Part of a small language model's weights.
Size: 10 layers, width 448, 38.4M parameters.
Training: a variant of SOAP for these matrices, 414M tokens, 3161 steps.
Each number is 128 + 24 x the weight over its row's rms, rounded and kept within 0 to 255. Layers, rows and columns count from 0. The size above them is the row's rms in percent of the matrix's.

# layer 5 MLP down, 448x1792, rms 0.0633, rows 358-447, columns 112-167
size [100  98  98 101 104 100 101 100  99  99  99 104 101 101 100  98  98 104 102  99  98  98  98  97  99 101  97  99  98  96  97 100  99 105 100  95 100 100  98  99 101 102 103  96 100 100 102 104  99  98  98  98  98 100  98 101 115  98  97 103 101 100  98  99  98 100 101  93 101  97  99 104  99 100 101  98  98 102  98  99 102 100 101 101  98  98  93 106  97 100]
[[132 125 126 143 110 108 131  99 113 134 114 115 139 101 130 117 154 159 101 138 139  96 154 131 149 144 134 145 109 125 182 140 129 141  90 157 144 121 161 100 148 115  93 148 124  65 114  69 131 169 103 140 123 197 118 137]
 [145 128 102 202 124 126 151 141  71 148 138 112 162 132 163 112 143  86 116 136 110 145 117 137 111 157 149 104 128 132 156 143 126 131 134 118 118 134 148 113 103 125 158 153 115 141 148 139 155  97 126 116 106 109 103 125]
 [110 167 107 123 127 126 118  97 129 132 107 135 146 117 135 130 133 168 135 119 168 133  91 170 131  93 118 147 101 181 128 109 107 132 164 122 155 145 163 176 110 127 116  95 136 115 123 113  93 150  79 113 111  91 128  89]
 [149 104 148 128 117 133 145 131 104 120 120 107 158 105 103 121 137 100  98 112 157 138 163 126 149 114 126 136 118 139 167  82 115 109 120 114 117 114 137 108  81 147  90 133 114 125 164 130 160 168 141 179 179 139 128 112]
 [119 138 117 136 117 114 109 121 130 128 105 134 139 128  87 158 106  89 156 147 142 127 165 136 155 101 102 137 152  83 134 150 113 145  73 125 141  88 125 136 112  87 125 160  88 126 171 121 117 117 137  79 100 154 112 165]
 [143 140 131 113 120 143  97 141 146  65 146 156 154  83 125 104 199 130 171 120 126 103 161 142 141 162 136 135  90 128  93 182 142 163 160 124 132 132 115 113 119 132 105 128  98 150 116 160 143 133 111 190 122 118  65 163]
 [142 113  57 120  86 118 114 125 154 139  95 139 181 100 133 117 122 141 135 151 160 129 149 124 124 154 152 154 189 122 108 128 143 141 138  99 109 142 122 105 101 147 149  95 124 102 135 139 150 121 118 109 112 147 146 158]
 [ 90 145 119 125 144 147 170 136 168 135 115 163 118 148 162 134 145 129 144 126 129 151  52 131 110 145 126 113 103 102  77 114 136 131 126 117 125  98 108 155 159 143 125 121  96 126 124 129 120  74 164 118 100 138 152 104]
 [108 127 149 143 181 153 153 141 140 119 146 136  90 134 131 116 241 120 127 123 105 177 113 150  96 136 119 139  99  99 178 103 149  76  90 127 132 129 111  92  96  90 141 141 134 137 115 157 141 178 141 121 101 127  82 126]
 [111 187  90 150 133 144 140  93 134 144 123  94 132 140 141 141 115 132 128 129 156 127 112 114 102 118 115 143 133 146 140 129 135 124  75 119  87 128 102 124 113 108 157 114 125 122 150 173 132 130 135 106 142  94 144  98]
 [118 103 151 130  99  87 139 147  98 112 108 175 112 148 137 144  99 160 163 138 141 113 129 158 145 143  82 140 117 175 132 144 143 154 134 153 105 111  87 186 115 104 121 115 159 121 136 123 105 122 156  86  79  67 164 131]
 [153 135 167 133 176 112 129 173 166 126  99 126 109 130 136 114 183  93 184 148 122 122 138 148 111 125 107 123 125 134 157  87 145 111 137 137 130 176 131 128 152 100 128  99 126 105 136 107 135 164 134  83 157 116 129 119]
 [119 104 137 141 141 131 127 117 129 150 137 178 107  44 118 131 136 143 129 114 123 126 106 136 143  98 124 129 152 152 127 113  94 169  94  87 113 171 145 160 116 135 121 107 118 125 131 129 167 104 116  81 146 119 134  66]
 [141  97 129 131 139  89 140 146 105 170 184 105 120 184 119 123 101 112  88 139 103  89 110 100 105  84 134 148 169 148 112 117  97 120 111 134  99 120 131 142 140 145 125 137  92  95 159  93 153 114 122 124 117 160 122 111]
 [136  92 139 151 105  89 123 109 129 165 133 155 148  81 121 142 139 120 106 126 128 113  98 146 106 116 125 111 117 141 152 144 153 107 156 121 156 177 126  89 152 130  98 148 104 107 128 137 117  93 114  97 165 119 134 122]
 [137 187 152 148 124 128 146 131 120 127 127  59 148 157 132 124 147 161 105 119 179  78 117  96 143 148  75 143  97 123 153 154 146 120  82 137 150 134 130 147 113 119 149 146 135 180 111 151 109 163 115 152  82 139 138  88]
 [130 128 159 144 123 128  99  71 129 156 143 118 164 113 172 158 149 140 121 151 127 126 167 161 128 126 156 157 123  99 138 102 114 116  78 151 104 116 124 166 127 127 139 129 148 135 162 147 147 104 142 140 119 129 134 146]
 [121 127 120 149 149 145 124 118 103 121 137 119 118 107 134 153 104 144 121 139  84 171  93  97 134 149 158 184 107 150 136 120 138 162  98 126 116 127 179 113 139 115 107 126 113 154 129 104 116 131 127 130 103  91 137 115]
 [145 124 127 120 107 113 109 167 146 148 156 160 143  73  83 144 158 129 120 112 126 115 125 122 100  77  60 117 124 143 125 123 126 112 152 116 109 145  74 118 158 114 142 145 135 131 137 111 117 139 154  92 109 140 164 132]
 [ 92 108 147 134 130  91  74 138 133  54 127 143 120  67 130 138 145 130 128 158 155 159 137 104 103 134  93 130 100 133 151 127 126 104 118 102 115 137 103 135 113 117 132 109 102 184 135 155 102 122 143 158 107 154 157 137]
 [ 98 177 113  95 157 153 138 136 117 120 111 169 185 132 172 154 154 169 144 127 106 160 142 101 148 136 113 138 104 104 137 133 151 141 163 116 149 169 125 122 163 168 123 102 171 144 118 126 155 167 166 110 111 108 161 163]
 [143 114 100 149  97 138 119 119 113 118 108  84 108 130 106 120 137 126 128  85 124 130  89 114 130 126 115 138 120 170 148 155 118 136  82 120 141 131  90 119  91 110 118 152 129  96 134 127 104 137 138 150  69 105 108 137]
 [114  91 119 151 135 108  98 148 125 156 124 131 117 147 128 125 121 140 170 108 169 132 113 144  90 134 109 135  74 144 119 127 109 116 133 133 108 158 120 164 146 136 126 114  78 109 133 169 120 116  78 101 124 115 100 117]
 [143 144 139 134 125 154 136 131  85  98 102 152 117  83 113  81 123 136  79 134  77 122 160 147 116 135  96 128 135 108 165  68 159 137 181 104 156 131 137 143 166 170 120 115 114 122 145 161 114 132 120 125 111 133  93 111]
 [134 119 120 126 100 141 117 143 146 142 134 103 102 125 147 175 100 169 150 123 136  86 124 142 149 163 120 125 124 133 122 119 151 135 156 110 127 120 118 172 138  91 138 140  99 144 148 127 144 150 158 101 152 135 138 139]
 [151 138 159 131 102 117 150 133  78 121 128 146  96 128 172 124 117 131  71 148 134 126 103 139  97 111 136 159 116 142 120 129  98 137 145 149 123 126 117 157 103 117 174 169 109  80 159 134 188  92 164 142 144 134 128 113]
 [109 134 124 115 150 134 119 147 116 106 135  84 116 135 139 134 140 101 102 134 134 168 173 133 171 127 116 125 121 114 131 147 117 128 140 156 112 153 114 120 148 127 112 164 125 129 134 105 121 147 129 103 133 109 151  93]
 [131 131 113 180 152 130  86 126 140 135 140 128 129  86 104  87 118 105 147 152  80 116 116 121 140 127 127 127 137 159 172 115 144 146 162  91 180 133 116 140 118 136 127 152 172 135 148 122 111 152 125 141  65 132 173 116]
 [104 108 115 127 146 121 138  85 106 106 117 135 142 185 162 109  98  72 117 122 126 173 110 165  86 146 109 106 115 133 122 136 132 121 107 130 149 114 135 143 139 113 132 147 124 155 138 126  90 102 129 135 129 147 141 139]
 [108 129 134  87  94 114  97 140 149 125 143 181 118 134 133 149 131  83 135 138 109 143 108  99 140 135 135 162 145 105  96 113 116 128 145 116 167  93 133 150 166  89 115  97 106  97 125  88 121 121 151 118 152 177 142 104]
 [149 144 118 131 116 136 120 158 103 144 122 103 147  84 155 112  87  87 145 113 169  66 163  92  70 125 172 119 124 128  79  91 123 142 155 153 104 141 157 144 114 115 134 113 135 151 181 132 116 140 150 156 109 133 107 178]
 [ 95 120 152 122 157 115  95 116 116 110 164 108 138  96 148 127 158 117  90 139  86  75 122 107 106 116  78 118 110 117 128 154  85 145 118 122 124 161 104  88 134 130 143 176 145 153 104  92 112 125  82 129 115 142 118 113]
 [181 125 154 143 115 153 124 134 130 123 135 166 155 148 170 108 124 161 140 114 107 126 138 115  85 134 108 138 153  46  79 155 127 126 107 132 135 115 145  71 157 138 174 121 127 154 129 103 137 114 153 142 102  99 123 117]
 [108 148 134 111 106 126 112 161 157 150 129 112 171 156 106 138 110 127 147 112 121 131  90 114 114 169 106 121 117  95 146 138 172 146 128 161 136 115 118 115 140 114 127 175  83 120 162 133  71 116 112 143 163 120  88 101]
 [ 84 153 138 116 136 135 129 125 118 114 112 151 125 147 159 152  93 144 160 132 157 167 131 180 121  58 146 127 103 125  92 139 121 107 170 128 110 101 154 138 133 137 146  99 103 139 155 125 101 113 114 169 139 145 134 139]
 [103 125 126 123 169 164 140 137 126 142 129  88 148  97 183 161 161 143 113 147 175 138 169 120 162 150 119 130 140 129 168 127 110 128 147 125  81 146 106 131 137 158 142 109 134 149 175 163  85 156 160 157 142  96 142 167]
 [127 119 122 109 120 131 110 116  89 137 144 141 128 134 102 139 110 114 132  94 104  97 107 103 104  85 118 109 144 131 101 148 133 169 127 131 121 117 120 150 170  81 144 126 131 156 125 135 153  95 147 105 158 111 151 136]
 [135 153 102 122 128 130 163 125 149 193 142 141  87 101  83  89  58 140 170 125 160  91  86 115 123 114 155 124 136 133 148  93 127 161 122 152  95 163 125 126 139 154 142 121 125 148 136  80 102 114 117 130  83 119  97 104]
 [133 135 124  99 135 155 117 119 118 159 113 114 150 114 117 132 101 126 123 124 114 123 144 126 150 175 113 147 127 107 103 110 153 105 141 174 132 139  97 123 161 126 113 120  97 109 144 107  97 100 130 127 126 118 120 164]
 [ 80 115 149 113 124  93  99 132 127 140  96  91 131 177  86 148 116 163 136 137  97 179 140 155 131 104 126 149  88 126 117 152  82 133 125 158 126 119 153 121 142 109 140 176  87 139 139 116 116 137 175 163 114 125 159 105]
 [113 124 140 155 110 159 141 167 163 146 118 105 160 109 128 104 159 177 140 140 150 113 135 126 136 142 161 158 145 144  89 135 144 115 111 152 107 107 149 128 168 145  88 114 138  80  54 151 138 164 135 114  87  98 115 136]
 [ 75 174 119  99 134 150 113 114 133 110 111 156 109 140 133 142 143 105 145  87 160 143 140 125 132 137 130 144 136 142 131 134 130 108 138 140  85 118 143 128 117 105 163 132 118  74  98 109 139  95 109 109 166 176 112 124]
 [145 111 103  87 125 107 124 149 103 178 144 129 145 120 112 100 118 148  69 169 102 150 102  90 136 138 115 105 134 118 143 181 140 112 120 109 113 129 109 149 139 116 162 159 124 158 114 111 140 133 115 107 138  89 114 136]
 [116 142 132 120 135 122 104 109 138 142 114 150 113 120 101 140 114 169 138 128 113 149 136 122 114 160  96 118  78 129 158  95 133  85 121 136 112 107 169 188 143 115 126  84 126  94 149 108 134 123 106 110 147  84 146 120]
 [160 148 158 142 126 100 146 131 129 111 163 160 103 128 125  74 127 123 112  85  98  86 188 159 110 110 134 140 112 138 115 102  98 159 162 155 124 120 100 124 174 147  94 111 116 100 143  79 144 179 161 132 111  67 127 108]
 [111  90 132 143 160 136  87 124 142 119 101 149 104 145 188 136 134 124 124 146 135 119 134 141 105 141 108 106 127  97 146 108  87 120 157 140 113 151 147 133 169 165 101 106 122 151 103 131 144 122 131 159 100 114 124 144]
 [139 161 159 155 140 155  99 122 112 104 110 164 144 118 177  88 122 123 181 124 156 138 165 129 135 154 185 113 122  91 154 126 127 146 147 155  95 145 160 178 176 136 136 119 157 146  99 157 138 131 125 125 114 131 147 144]
 [136 102 132 134 116  82 113 119 159 136  89 119 157  98  94 115  83 130 105 142 116  95  26 117 104 117 127 129 106 131 164 190 132 173 119 122 136 159 104 178 164 166 109 104 111 141 115 145 161 117 116 115 160 152  73 102]
 [ 89 110 134  82 144 135 105 154 150 164 112 153 156 143 131 142 105 122 142 130 134 160 122 144 129 159 146 132 115 152 142 125 118 109 105 115 139 100 123 135 145 182 142 130 160 118  81 141 179 152 117 122 117  88 117 115]
 [129 107 125 133 134 117 109 153  94 107  93 165 174 127 134 115 126 157 150 135 168 143 106 114 133 135 117 161 104 179 144 143 133 120 137 123 153  87  85 144 159 119 130 119  99 152 142 146 108 114 169  88 148 144 159 100]
 [129 134 113  91  82  98  90  99 170  98 160 132 138 127 117  68 117 125  93 116 117 116 103 120 133 115 127 126 145 135 134 140 146 125 149 167  82 128 110 134 142 127 133 113 136 116 114  93  95 104 129 115 104 149 132 125]
 [160 136 129 121 123 116 144 137 143 132  84 101 135 146 142 142  77 112 119 124 139  96 105 113 123 136  88 137 156 141 112 103  75 152 132 116 136 135 116 158 147 125 134 142  91 113 164 147 139 140  74 129 164 136 122 143]
 [155 110 126  96 114 133 123 136 169 126 134  82 145 123 118 181 141 117 136 126 122 163 130 152 171 135 166 102 138 114 143 124 114 143 140 167 153 135 144 186 134  91 120 117 100 152 123 135 188 120 110 136 133 117 128 112]
 [130 100 149 144 111 119  48 105 163 142 103 112 102 120 152 124  87 144 112 116 106 125 135 138 112 123 112 174 101 150 148 146 141 104 160 100 141 103 128 103 169 125 101  66 148 158 102 176 111 138 128 160 127 165 121 113]
 [120 103 103 139 162 141 117 143 123 131 148 128 119 137 145 130 124 169 167  99  94 106  78 155  95  95 171 144 123 116 136 145 132 111 107 127 119  46 127 108  75 113 149 154  88 123 146 132 156 123 137 108 105 118  82 144]
 [141 100 112 128 108 145 160 132 136 140 147 135 139 106 138  92 141 115 141 122 127 110 151 135 125 140 126 106 109 149 138 165 119 102  83 141  77 138 113  95 136 149 178 140 169 159 124 101 157 140 132 101 104 125 115 128]
 [133 140  88 151 157 130 129 113 120 117  87 118 128  74 147 121 126 143 118 148 147 130  87 112 112 113 110 113 137 187 131 134 120 101 112 175 151  97 150 136 158 134 123 148 147  83 122 104 143 162 122 119 111 138 127  91]
 [122 102 133 136 125  90  93 117 143 128 164  93 158 143 105 143 116 128  87 183 125 169 169 127 124  92 166 154 167 107 151 145 118 137 145 160 139 146 115 162  95 133 146 138 138  90 147 145 135 130 115  96 125 136 129 112]
 [160 128 156 132 124 116  97 121 114 142  96 113 131 117 172 108 104 164 126 117 130 130 174 125 167 113 118  99 170 158 121 141 139  81 104 120 119 106 118 109 167 131 114 171  95 135 172 132 125 125 163 111 144 138 139 113]
 [137 114 118 129  87 106 121 120 161 101 152 126  79 166 127 141 118  94 101  85 162 149 155 107 107 114 137 123 154  77 138 122  93 195 121 187 153 129 117 147 133 151 131 122 120 111 135 151 124 160  93  79 103 139 104  98]
 [115  93 140 139 162 110 123 149 132 107 146 128 132 125 135 182  60 163 168 124 174 108 136 122 128 142 127 131 106 124 139 105 122 152  81  94 108  82 114 133 161  94 128 136 136 133 104 127 100 163 133 131 109  98 160 113]
 [134 122 120 140 117 143 133 116 129 135 145 118  97 142  79 101 165 130 183 146 131 154 127 146 109  74 143 159 108 129 132 114 183 135 130 154  66 151 154 122 104 185  96 137 141 152 111 155 134 116 137 108 108 129 124 127]
 [164 111  75 110 121 132 103 143 110 113 125  85 114 101 134  83  99 109 151 129 112 135 101 130 149 132 119 174 108 142 121  90 148 125 101 148 124 129 125 154 151 150  88  91  88 148 127  87 144 113 131 162 118 103  92 152]
 [135  95 121 153  96 109 127 120 119 133 146 120 139 134  86 146 143 120  90 155 101 148 115 106 162 127 121 127  98 100 110 114 129 129 123 146 136 119  92 141 114 169 133 133 149 145 107 155 148 133 117 151 112 124 120 135]
 [124 115 121 111  99  81 143 155  78 140 118 111 132 120 154 142 142 103  61 110 155 116 101 135 154 117 130 122 177 130 118  87 128 126 123 130 128 144 111 111  83 130 137 120 167 130  92 144 109 115 130  83 124 113 151 146]
 [126 154 188 140 128 136 106 123 107 134 138 161 126 146 103 117 140 124 106 110 112 132 145 119 111 147 167 111 100 142 134 136 144 177 172 163 114 125 157 151  97  97 115 103 143 196 134 126 162 138 127 122 138 117 125 115]
 [139 147 152 147 131 146 137 131 133 149 172 140 128 144 180  91 176 109  93 118 139  99 104 129 157 132 145 126  96 112 127 148 140 157  94 135 127 126 123 159  92 141 125 136 128 131 109 127 172 149  95 139 117 126 111 118]
 [155 104 128 146 142 140 156 134 149 135 103 131 168 102 131  89 152 153 119  76 167 105 120  88  72 112 146 113 104 119 134 130 180 116 133  93 191 132 125 111 108 118 125 112 118 118 142 139 166 105 112 118 121 134 128 130]
 [132 157 112 129 149 140 165 120 115 146 156 109 123 126 100  95 130 196 168  88 106  98  98 138 150 161 152 107 133 112 140 150  92 143 119 120 151 103 145 149 116 127 172 114 139 140 155 137 130 149 133 148 129 111 122 180]
 [152 112 133 129 154  98 134 115 136 146 144  63 130 111 114 148 141 122 157 106 157 164 150  98 180 130 130 133 138 152  86 143 109 119 130 124 136 112  98 112 149 104  82 153 153 146  74 143 165 127 153 159 138 109 129  78]
 [110  94 125  72 145 108 125 138 132 136 110  90 120  98 144 134 133 136  90 142  83  79 123 162 100 192 149 137 116 110 105 146 120 158 127 118 160 123 147 149 112 116 116 132 133 199 173 122 104 107 144 126 110 158 137  94]
 [105 123 175 136 122 108 139 162 127 153 152 105 114 126 154 116 149 123 104  83 130 171 111 112 152 146 181  89 130 143  66 138 101 140 105 135 100 142 105 101  87 113 117  75  99 106  75 142 128 114 135  81 134 156 148 129]
 [133 107 141  92 177 132 126  91 137 126 134  99 135  97 134 128 158 125 144 115  82 104 137 128 125 132 146 139 105 139 116 111 129 135 128 160  94 118  80 129 119 144 147 106 167 120 147 125 123 109 108 118 102 154 149 130]
 [128 125 148 149 156 156 149 142 133  95 150 124 108 107 102 166 122 174 153 149 151 139  83 140 136 123 155 174 143 150 127 110  96 143 146 127 164 101 142  97 138 124 127 126 113 121 137 181 113 150 120 142  67 148 132 107]
 [149 153 151 106  94  98 146 107 149 126 110 155 129 136 120 107 140 145 144 111 123 145 154  92 128 158 104 125 118 133 138 114 120 156 126 131  97  94 120 108 147  94  91 128 138 107 124 161 141  89 138 132 133 146 124 166]
 [125 126 149 123 139 126 151 160 113  73 175 128 117 164  95 133 119 153 186 110 113 128 108 154 145 144 122 139 118 170  91 167 116 136 175 182 119 112 158 158 115  89 140 132  97 121 125 151  73 125 109 150 127 110 116 161]
 [167 117  83 108 130 127 148 138 158 166 107 121 140 132  81 141 147 115 120 132 158 140 120  79 137 112 129 170 109  76 106  84 119 138  94 120 152 118  92 123 132 139 132 120 104 156 109  97 119 126 146 124 148  71 119 121]
 [127 126 111 112 147 123 119 120 135 152 122 114 124 119 148 140 136 127 122 145 106 111 157 125 164 104 116  87 132  90 115  72 151 178 125 162 144 119  96  87 106 137 147 110 144 116 121 122 119 158 107 120 148 170 134 155]
 [133 112 166 154 139  97 102 114 150 116 131 158 157 170 164 165 113 153 138 105  99 125  85 103  83 127 115 160 108  85 135  56 137  88  89 160 129 169 127 134 140 128 162 151  96 120 167 121 131  90 137 102 133 155 139  98]
 [124 133  93 119 110 116 100 147 124 139 167 118 102 130 131 124 169 144 146 148 104 131  93 106 122  87 116 120 115 116 119 129 113 122 105 164 155 152 148 154 114 135 131  92 139 136 107 163  81 187 112 137  68 124 113 133]
 [160 119 155 167 129 132 142 143  94 120 142 105 120 120 142  98 112 118 176 102 124 151 130 135 122 117 132  87 110 115  90 135 153 133 106 128 147 122 145 100 138 179  94 130 152 151 120 108 134 155  87 167 102 163  89 154]
 [101 136 157 125 149  92 131 161 152 138  95  92  66 110  83  92 168 168 146 164 135  93 110 143 132 134  95 134 120 107 126 171 141 163 126 167 149 166 147 127 133 126 137  94 150 111 173 118 133 148 141 121 111 146 140  96]
 [120 146 120 127 180 149 129 138 106 121 111 140 145 101 172 130 119 159 162 132  91  96 157  99 147 115 138 123 124 156 141  65 136 142  97  85 131 119 153 131 105 119 166 145 115 112 136 115 107 123 145  79 126 121 116 126]
 [107 133  99 134 106 100 128 108  88 159 106 133 181 110 170 122 161 137 121 105 153 135 189 122 143  92  73  99 136 135 109  76 113 111 107 127 136 155  96 117 120 153 162 128 138 137 120  71 146 154 138 163 166 125 159 107]
 [124  90 133 142  99 148 100 158 158 111 150 153 131  95 117 111 142 171 123 108 186 162 108 147 110 125 131 132 125 110  94 158 101 138 148 105  82 154 127 143 121 134 109 122 142 133 104 122 134 146 132 125 124 110 137 122]
 [139 162 143 159 101 115 126 129  91 119 122 100 115 125  96  96 116 138 145 140 148 123 120 120 129 116 108 215 160 133 138 150 134 113 112 109 114  88 149 130 128 111 153 100 115 122 166  85 120 159 144 134 140 115 118 112]
 [128 113 141 108 137 158 129 106 112 140 113 145 160 114 122 108 125 158 109 138 131  92 104 123 121 105 150 129 119 161 120 148 113  97 111 185 153  92 147 129 149 192 148 138 154 148 102 147 119 135 140 175  51  96 102 152]
 [123 129 118 110 125 119 131 114 148 119  96 132 127 101 140 142 142 101 105  90 150 139  90 132 110 138 108 112 154 138 134 125 119 152  95 159 136 166 127 102 164 118 111 121 148 141  55 150 154 143 155 116 143 140 138 116]
 [115 103  86 132 130 110 120 167 150 158 126 194 122  98 169 145  83 121 118  82 149 126 101 105 124  89 116 132 129 106 143 156  98 140 140 116 159 116 138 163 154 128 157  99 165  91  96 129 132  96  94 150 162 113 110 126]
 [163 152 114 166 106 152 138 110 140 129 147 132 124 157 113 104  95 183 106 107 127 135 109 109 122 137 117 118 123 122 134 122 138 152  94 120 159 120  79 148 145 133 110 136  86 159 103 118 152 146 128 128 117 121 123 130]]